From a checkpoint of a small transformer trained on Wikipedia.
Size: vocabulary 3486, 4.88M parameters.
Architecture: LayerNorm before each block, rotary positions, biases, untied embeddings, attention and MLP in parallel.
Training: a variant of Muon for these matrices, 329M tokens, 10044 steps.
Each number is 500 + 50 x the weight over the matrix's rms, rounded and kept within 0 to 999. Layers, rows and columns count from 0. Numbers have three digits each.

# layer 8 MLP down (transposed), 512x128, rms 0.195, rows 391-416, columns 0-127
564534510549490412503462503508450518471494432587515509463481520530556533471459599529498589434371545511539486558458405467425521468519451525550588546487440565476494498530489455444547478456505449547587476483575571532550485487485493445519491562471518561490510545437492454537456478546567513550497469524456603475512531456437498505510456570511517480512380491520441527508447474475501505437502
487423557513410455430591520463482488553403558523487537639485477513410452490480537454474524431568473579486527501434438489565481523477529451522539513457431593568569522452504423575496492500478496514456543551493461497571557557507493461493505639428483482510540468439478480549554488565454465491529458471529440470420440455518549436574563516454487537469523463637544460516461560559490472520447
514535512462519534484489488466495530519470493582532541526448400465516506532518412491611515477444523496538553502486489504405420434407445525480548506451640468507523505448405523497544549516514483440496482576455536474486502504441488536522596521576506442435461473425458493551485566541562543444465508490555507505512475540487512575527552520470480473458544484509402538560581497493479449525403
605508532527514514483495514534509477614531491562560568492494505417479495442502489460455487432438477483520365526459486487513557517414492519515507544479473457537472548506475485526521479513524438478583550471534533529485450472505539500475523554519503511509485486490494434531524491564473433468519540470469477479501497474466469543433529525419470484546473547589517573544566482470431487472513
463520506524412505424479489488530521456515474553586529469529483501468491515474623529429490461429452578521504455422525558511526602552424579504547508521488512538536506493458532510534487473531534409534439510505508527461481484491503515488460565520527468461586497521449425497482487539406414497523455465414564502541483472555481499501507540567437542562439484482446536611506466424518507492470
508448518517454538438494535405447562504494560475410500509440549476458521458426615571389489451479470554459461435463559618540537470550416560557509447457482511514459563404405529452450524487454464456470482545476435456513488488489536471564508452511541470594505476631560546458571494530539461444503524511543413557452567528520482466485432472560544489546539481499526512447567567494489567534555
532414472529400486496485508476545554507558510534574490501492442478543399512447423455500445539576577536502448451537501534563455518463479539462444447620463429508501492422426542440594435484529555575510545460456490542625450449521525482513515516585498536533566518459506425389480540456501487562452456592516437620521488515487490571464477518454547491456513634502426499554546557456490496453466
435519610461491474481491499594383420551522574553588449532545466504472488451462426641566495442579446412489507472435577526490536538410444584489500450552552529496498368466415526505449383503465539465578478494497548331511541634372479522504541531499529529498585507594455494508438558564622429512484533451573555487445411459528482504546447540376525532397583506509483558447521502551527381500575
482496493474459505583550458436402561577510541419422492471517553468488466564482449604580489534475561432529562474539519435593563532461569499475527486536557432502451531526436511503470402466499368492523443554532632533436514572474473421491508501486475510447547539411528490490373399520457501534509501455639578560595506482526514509503532442446477550423495470504560486431447566449513515557477
565409448481408499473465464484533499593513478459599443452526372490510516517555528467480471484500558565612451487450467470458511483581429601610498545529511471478511410504505411539487404567561475461401494529500461501426507457565413543565477535480541364650575562566427486536530477544509566582482431504336484562510450519572630464444550562439470470506544522407516521636551485513465485453524
458472506453466484577485455556539479508435429573467526430506510493480554538486464615427559498548391564582460454497431479492466522551548530514456510526460487443489479558483592545541503556472556422501443492505569470503508522386472490542472507532504512464544505495472548482458439486499544457497492530454511505535425461441549535591461508506529522527442473493473516479513497541512534519490
517535570510530464497455481450527512454441553591508525513564539604516405475426435489489555489475538467474537560554511469481437356463486432475516586549433407573570526486534504544367589407546598504549519456493500468570574585411447417556511460448514393474483522519545546477482533476439533521556615447536541451401533454512538534469501458552537495495479541543448536501497452451521458515487
421509615489531583398500619495543445617560561478477483541461487621480505481499510600440611434594482553496527501544491498479474424482451526570498535508415441521453543480529474451555517472524552440585508470476459468543462567472505356573519543443677521579396504437409424501539383462532475478439579437461494515522479456510502501514542476466543469456490386440473500591482589394630527429398
423563451501395434513479576566540383553439468445475466482416545475566481475450504450456520503434493542529519491440504538500442593510401571496507495452517463580491443565538572477472511435558462477570411541545457509527485468552560478553414543496483464466459516470576537581451464486554462543542574499522451519569450477559510467529465508555598523500493462465459434466439499580632515640503
419492516613467531467549447460518520514527462500379552556524547536527481548558522502497513599495511505541447508405558487437443543527580508458417479564567515519514470478420476400432542572591469489527578422504455392471488464436472533509475546528494532525530489461515457490474465425462500508486474493510393486517539465491475449555522564461525543540563423480532387505617522471550548556583
484502493526515498401470474486585439494495558493533525475531545528535495538471537540437471524436493507519512525473479428436475485512480449550514466554529518531507532576621536503475540521433444525473469398438518582471446549503451606511524538500513500460502509509494536527550544410565526592549508482517483508469504513449437505498521442516515483579471527469476458486456405504471571434415
605532485519557448591537511560465549468525585476537446446497531433479544507454491474439458505548466547445540450484396503520601454532544434474510416563591563473420523526460570526528495515547551543415508480535498412446505490519485492503477418477499434571510545567493431424496478524525473529549534431586514457501509473386497541548534466483514441457474554502526522489534493465426508526493
437440449550520533470464526505483541416435491414442481465489590548521458468501484430442512562451537555471442504553454538516528532487612546501406483541484510462446462502537614459460487530518508554549540498504549528444452506566465548588491534450430534507477584445537446586495509491515509454501462546527515512560445431506533474525445455511439429489526498463585450507499538567573493488436
502412595470498560542399550523501417535425496535539536569441465492450527404453580519476506365487526466515566472617519496453455519540554467629496678559413520432447436518589536542402532591540409457547520502449547508456462474362497495451473441492440444485574427435455607468513603513488536589495484491518483571532473558509504530511527521491445467483494535468526469497520423414620423540528
547491560495390526528434545558496432445474484536432542534514505487513504370518544454448546479363562432532593588502532523547512505469523520486478463471443492497502548490530539586460471530493471549500493590498500510449564468526506483494556540479549476497483586485478489462454459496477463478533458548508518540539580457562538489461471504462520535499438460422516433496477476488438551524492
386473528537514459471504470528481567497449458516480514492543556406503548515446508586466535410581465524483444495536486498490438499530495553599494602536535447564450454482516531468485394599485547510453368471550520499529506493527449574536498426460517430482510477527462471518467530610586464470499461529527514601567486493452460520532527457481520530392446535544474518504547528430497479464582
508411452516490512495520498492450517458420583537527462362549465424497474527503461543467546518518396354423478547535499532635418547511521506514545543538513469507471498479493482375523523535486573428530535545442656499467603512464486490560541537458489501502574443437547580538492460478526575506449527414486532515556504508521513510466510526463500469487545448561437468536439520566470472545416
472514468464488416413460420584495489512524490498491480465488408479464486526500542554506494498438447610432562445496495409513505505499320448560461524453528570525512489501538485577530431505375539526567500492446437543518491480601527490544480510619554452572471503625514455554554454483514461534615506435538551483532538494592426536529477521459458494526503444516479474467622484520454527502510
534452553464440458538483518497567526471480456575494463525555488450433528427537473565519540426396479498491489442546465560539534456424452532382512549507497498464469569485513467525474465445465487579524515473513453471456477549495506448474554475482452431415482451534509481549473544618516522533554562494504537591469512494514477552504528588453564492468485546497484584530553533459469532544459
606610564526437481542554536450442485608499509517508464498503403512469517450566480486536512541487503438483430501519471521465497509475518436483417513484540469476471470507535473451422464494577439462417580451504531542594532423486498565463424537597452394537513524560544458433536519521502469464532479490525497476467583523501525528413506410523549580511492532591494462430474580440531541509451
513483476501520475551457549542447606446456360468487491503573505514367559547553569488536484524555515526542449548550489490462475568507457393541500596594499431576499436484472471480494502576446517447524505454499440416496425509540517580454464467494439461595552503558510555543407419554581552443421470596508403466510571451413573552487481542456448515468433542420467489494542571504541485515525
# layer 8 MLP up, 512x128, rms 0.197, rows 392-416, columns 0-127
499545561556612548502517507491396514517512447504541483489394435498473491522492482462484535574505484538497567512518561512526452507455561538522562473450523563506541322489602464517471496481447484469479419485573514515482550508425584501568463517480511470478529532437486613481481527408515500471453357486485544586423568548470499452526441553455512507534471414475569494537380516536465479480531
485415422511558485503458523437453552472526552350473485470531443566535507499470535517486537522492491470528507462483499454539543593557607495426575479570571499484540520521463592553427545501537554387467497446582448498494552463557500442518515539406469425468520467545561513491574465445451503468518462518401539557495535492527524510560458502525431427573497476480537499565457431465493624501435
514515574504546387448516454472504461541473538538499476635481518475524475497457517470521531447531504527427575507512567530494453548488515438566421502428543514459479474498583416576490500530464442551527452443459499487473561477513513511473518530514526457565433459452449513468497579477499596514455523415490430527474486478519563523554512536559446462539521531484508537509460507590507519491466
569590439520499490579542489554482435488444391482433453434519489519533492518500549549439524539467533566430547595520570519524483527564471447526443490556538477487597427512419520516485532495540513516463549495517573501503418501509453401544503459498471517492423528475502514453596519509463413455476432489542431472453426517514571507515484559528564436414565551464518397485572576485497439541494
501514545612527461543531497628476503448495437558586571399564495528460571456459527520542571501513559511447509507512412480517487504520506512472502526491475483495523489538574543572543547517490495411509494457617498497546557464485447538477510473458474494409440543436471524494564488492582520415524513527435483418502431501438553416437474454475475547421520568540547430505531512463475390524513
517494533503576562501489540503476512531427480472514491530503529502414552506497493530534427562489453477522601471473518430455485597503497416528550430461434646510531511545523485582422459458500518435510430543493516534486482501590405401428500585468575426526398589488518578525568486491487457501544451418555503455522533449536390518540475501566446484495512451573536484552447459503531415579483
573504441430498448485536471488563521497596481439434475510504505452626572469465507602481465459501504542454483554405551452514469426633519520399383553574507593582559633442509596631518492539490433528533508451514460534485484471575495500441522513504570486451489468545473516572638494427511484485543490511504481414363479539541477528444483412530480470471562524392482451420463576528410505511540
507437480471570466454465503432529479537512450581492443499647485546449475499448547452496446537438478465479452524490518521501429489480550455618418450530417538526536553533495522569518523504510461608551476500548474484435484401491526549441496453415433502489566584549396558477455644497451544460501568533482500636595530520469498415540464518546557578525497509474413455515525443457514482578527
375602581505563492519508481492470597469534547436432594461530580562405536493621490556524548505469436428399519461541484518519487514486542500458494492467520518497521491517435543546495528446492534533473451439504434535488476548443570499546450450506533624464427498420574510398505527473487460467527456501633444458416555490483533539577481469539502442408484445599496471442546411439490522475456
542435544493540475434513558511518572456547502469464507470541515533530513508474373361609414555482537503421433510477506468510504466439507523439530584511508451519485564488422483450434457431698467595429454427476537612468480492465492496579495539487510481535534541569531513510533510495461405507508470468491428453493518508452464492517493472521419506475654480490545532518464534477447505480478
474508561507503441518586532553524452595530400505429408435498439487425555521581484491531486495586495458495426518572572469559425559506488508470483468492520526368480525570495505550650537550386429470452507513395488437509520448581536546426471487578552506493434599550542462459483476569465530503413464530433495542549499562511505444509517584496473395401483529591573472435566489538562509470622
487479405454535511505491432574542527431486508573578408483528586434455415465545540425593513484477481364482566419496440436514431550496607444501513535475485549600497434478388429545517555464531418590480427501509586443404513490489438535528520537609482577507538476522535530545468583490471483498462496533664472502474555593522561523541451521551485441417485503544589583434558469465374414530475
533502555512504461520548518558518531401516514527544479450510386555408487544446456583469456458631473457525528533554493436487485540581540400496531459604439452449507543458443542570524538417399505489430584467483471484474520445496428525522499540444447449462503406540480524426544575511524464496498522474607478502455569535518526555511591501476481408546467462442464481572583549506391495420518
500476566459530504445440463552402538512576501494505515449483435592465518438450476601503549355416523498479488496472494508582481465519516520573513485429494483503472547557499540553506507458501561515538469435462578526478471571501435503546501437532528486466493505462478523473531487525541452596507573557528569512435511516485547448357531437557493529494465512573441589495518445490452548526501
532507518496472514535499585550419452474510523534526464471504531557476448503493488498581515554477387560481491547482608532545508504501463548557536547483566436495530472446431498462483430487536451368495572515468517541521550507481551473519569371495545495589516494502463479571454487460426454478555556577502498415491522472582480483538473497494495524523400478491484507438420513505463513483556
463489539498591446513482550566518518519435586501497520519562484522470517488545518518410496488536468535451563524434497500503442527448427441610469511470470523502546435431491553473560478533605571603489438435440470501465529442458492481455530496531451526422489500473505495552460493530616414472451552592454490512460486441470536448530421587518619503541427504524562492511439482532503532476446
585553558472499548560555495534411444513545535529600477499466441478471594580464512537572431499564478477485556528482487491502436456540417511498555512456527458465459491516437401553541489453477475425510525482501417547520523522404476446502484483503622501530509413495456543524498591456490483585562530467503502551474494516538482483465567507583591463464464402439445452549582550427516422567518
434623556572540484442514580559514485499538424544442511502523487478478542493519507544437480524511521521523577556444484456428495535482462502520485403488578561458509542484485600396484455463465557474485388510523470560630487592484465485522501425404513500481460484503401524464478524494515503418488461515501605499471503503490508525495542501496495577477427497489472676490488500579485519507499
485504495455514437468460486472512479510507533521551513501444577513460474491515526552437510516561525570517478475579555545452500520493442530547440413589548538579477476522584516546502470473515525475504476441543508506475497530477457457567514511572474471538477518561387552499440476559502473570500467557454417461426539488459610438516480484479487472472510543503593578602385384554503463431402
449456398475611556604504478609466535536451395528511488531475522533445495541492511509502493573439558538396525499552501404480454508453508392434534480521465542386516534545490564479514560465560464457635489459464462478593509469501542503475559455555510543404478480497494546445496478446567568519494481516574507582438531552443589507485525507508519579507490466510457475455481448492523521583520
515499548547497486493429459489507448490560532495530544398546611552490518587542474427536552381536525449502499509448451585525475424547487462580478495612478524433504557490477503524472512539465516528443603422546499420454446595572426455520565497597509466452521507563500527478455510501496504520414470616502481505514479461566466518582430397614469485453575477447434541469412514511529438534533
554414470547448540440501469560430563466605553516485506599486474513524497541454487484534474540509452514554401587484464411469463492484496432506489552529526421500432490581551582411548485531582557480469381474425474485524526544450467490542516546505574519418563413548477542465541519367472531482596596509497558468458519461422438548537470451454522554461522490616455428411439512520537533501511
487549502448497538494533404491506436548433540477517482521580481531510533475520449472510554567507552500434544380466476517529527523566499546521487434528554490601506484557499513460464493570540491472429580483481478483462519543477514493541568454453436470538542515491429514592482520436569476534520550536488508509553509478526493457553466521555500525441438506407533426509495456423397478456468
475346478494588467466460460531573553394568536492476469539515532400503505474462517437505444568589438507490527548495500519536472423472512544601506486512553517529522495539481456458445481562517548561442461523565530424520555551537413473597584504463573544486519583440403508459470502452536499486449548485486520509577430489476560557611510460493397484470551486385441516470516507459520477507467
483550566515508451596518483343562513511480648546505578409488485547434557505527438516457546409487511526521547538467478444538517524522618530529431470485436595439474568509453547450571458440512455543423500421451481525477437532472542498480493449466502529435479550461463499508499515397390481508558496473414505510501441420532461538489571542599543417522532500541518564484457457488555502482450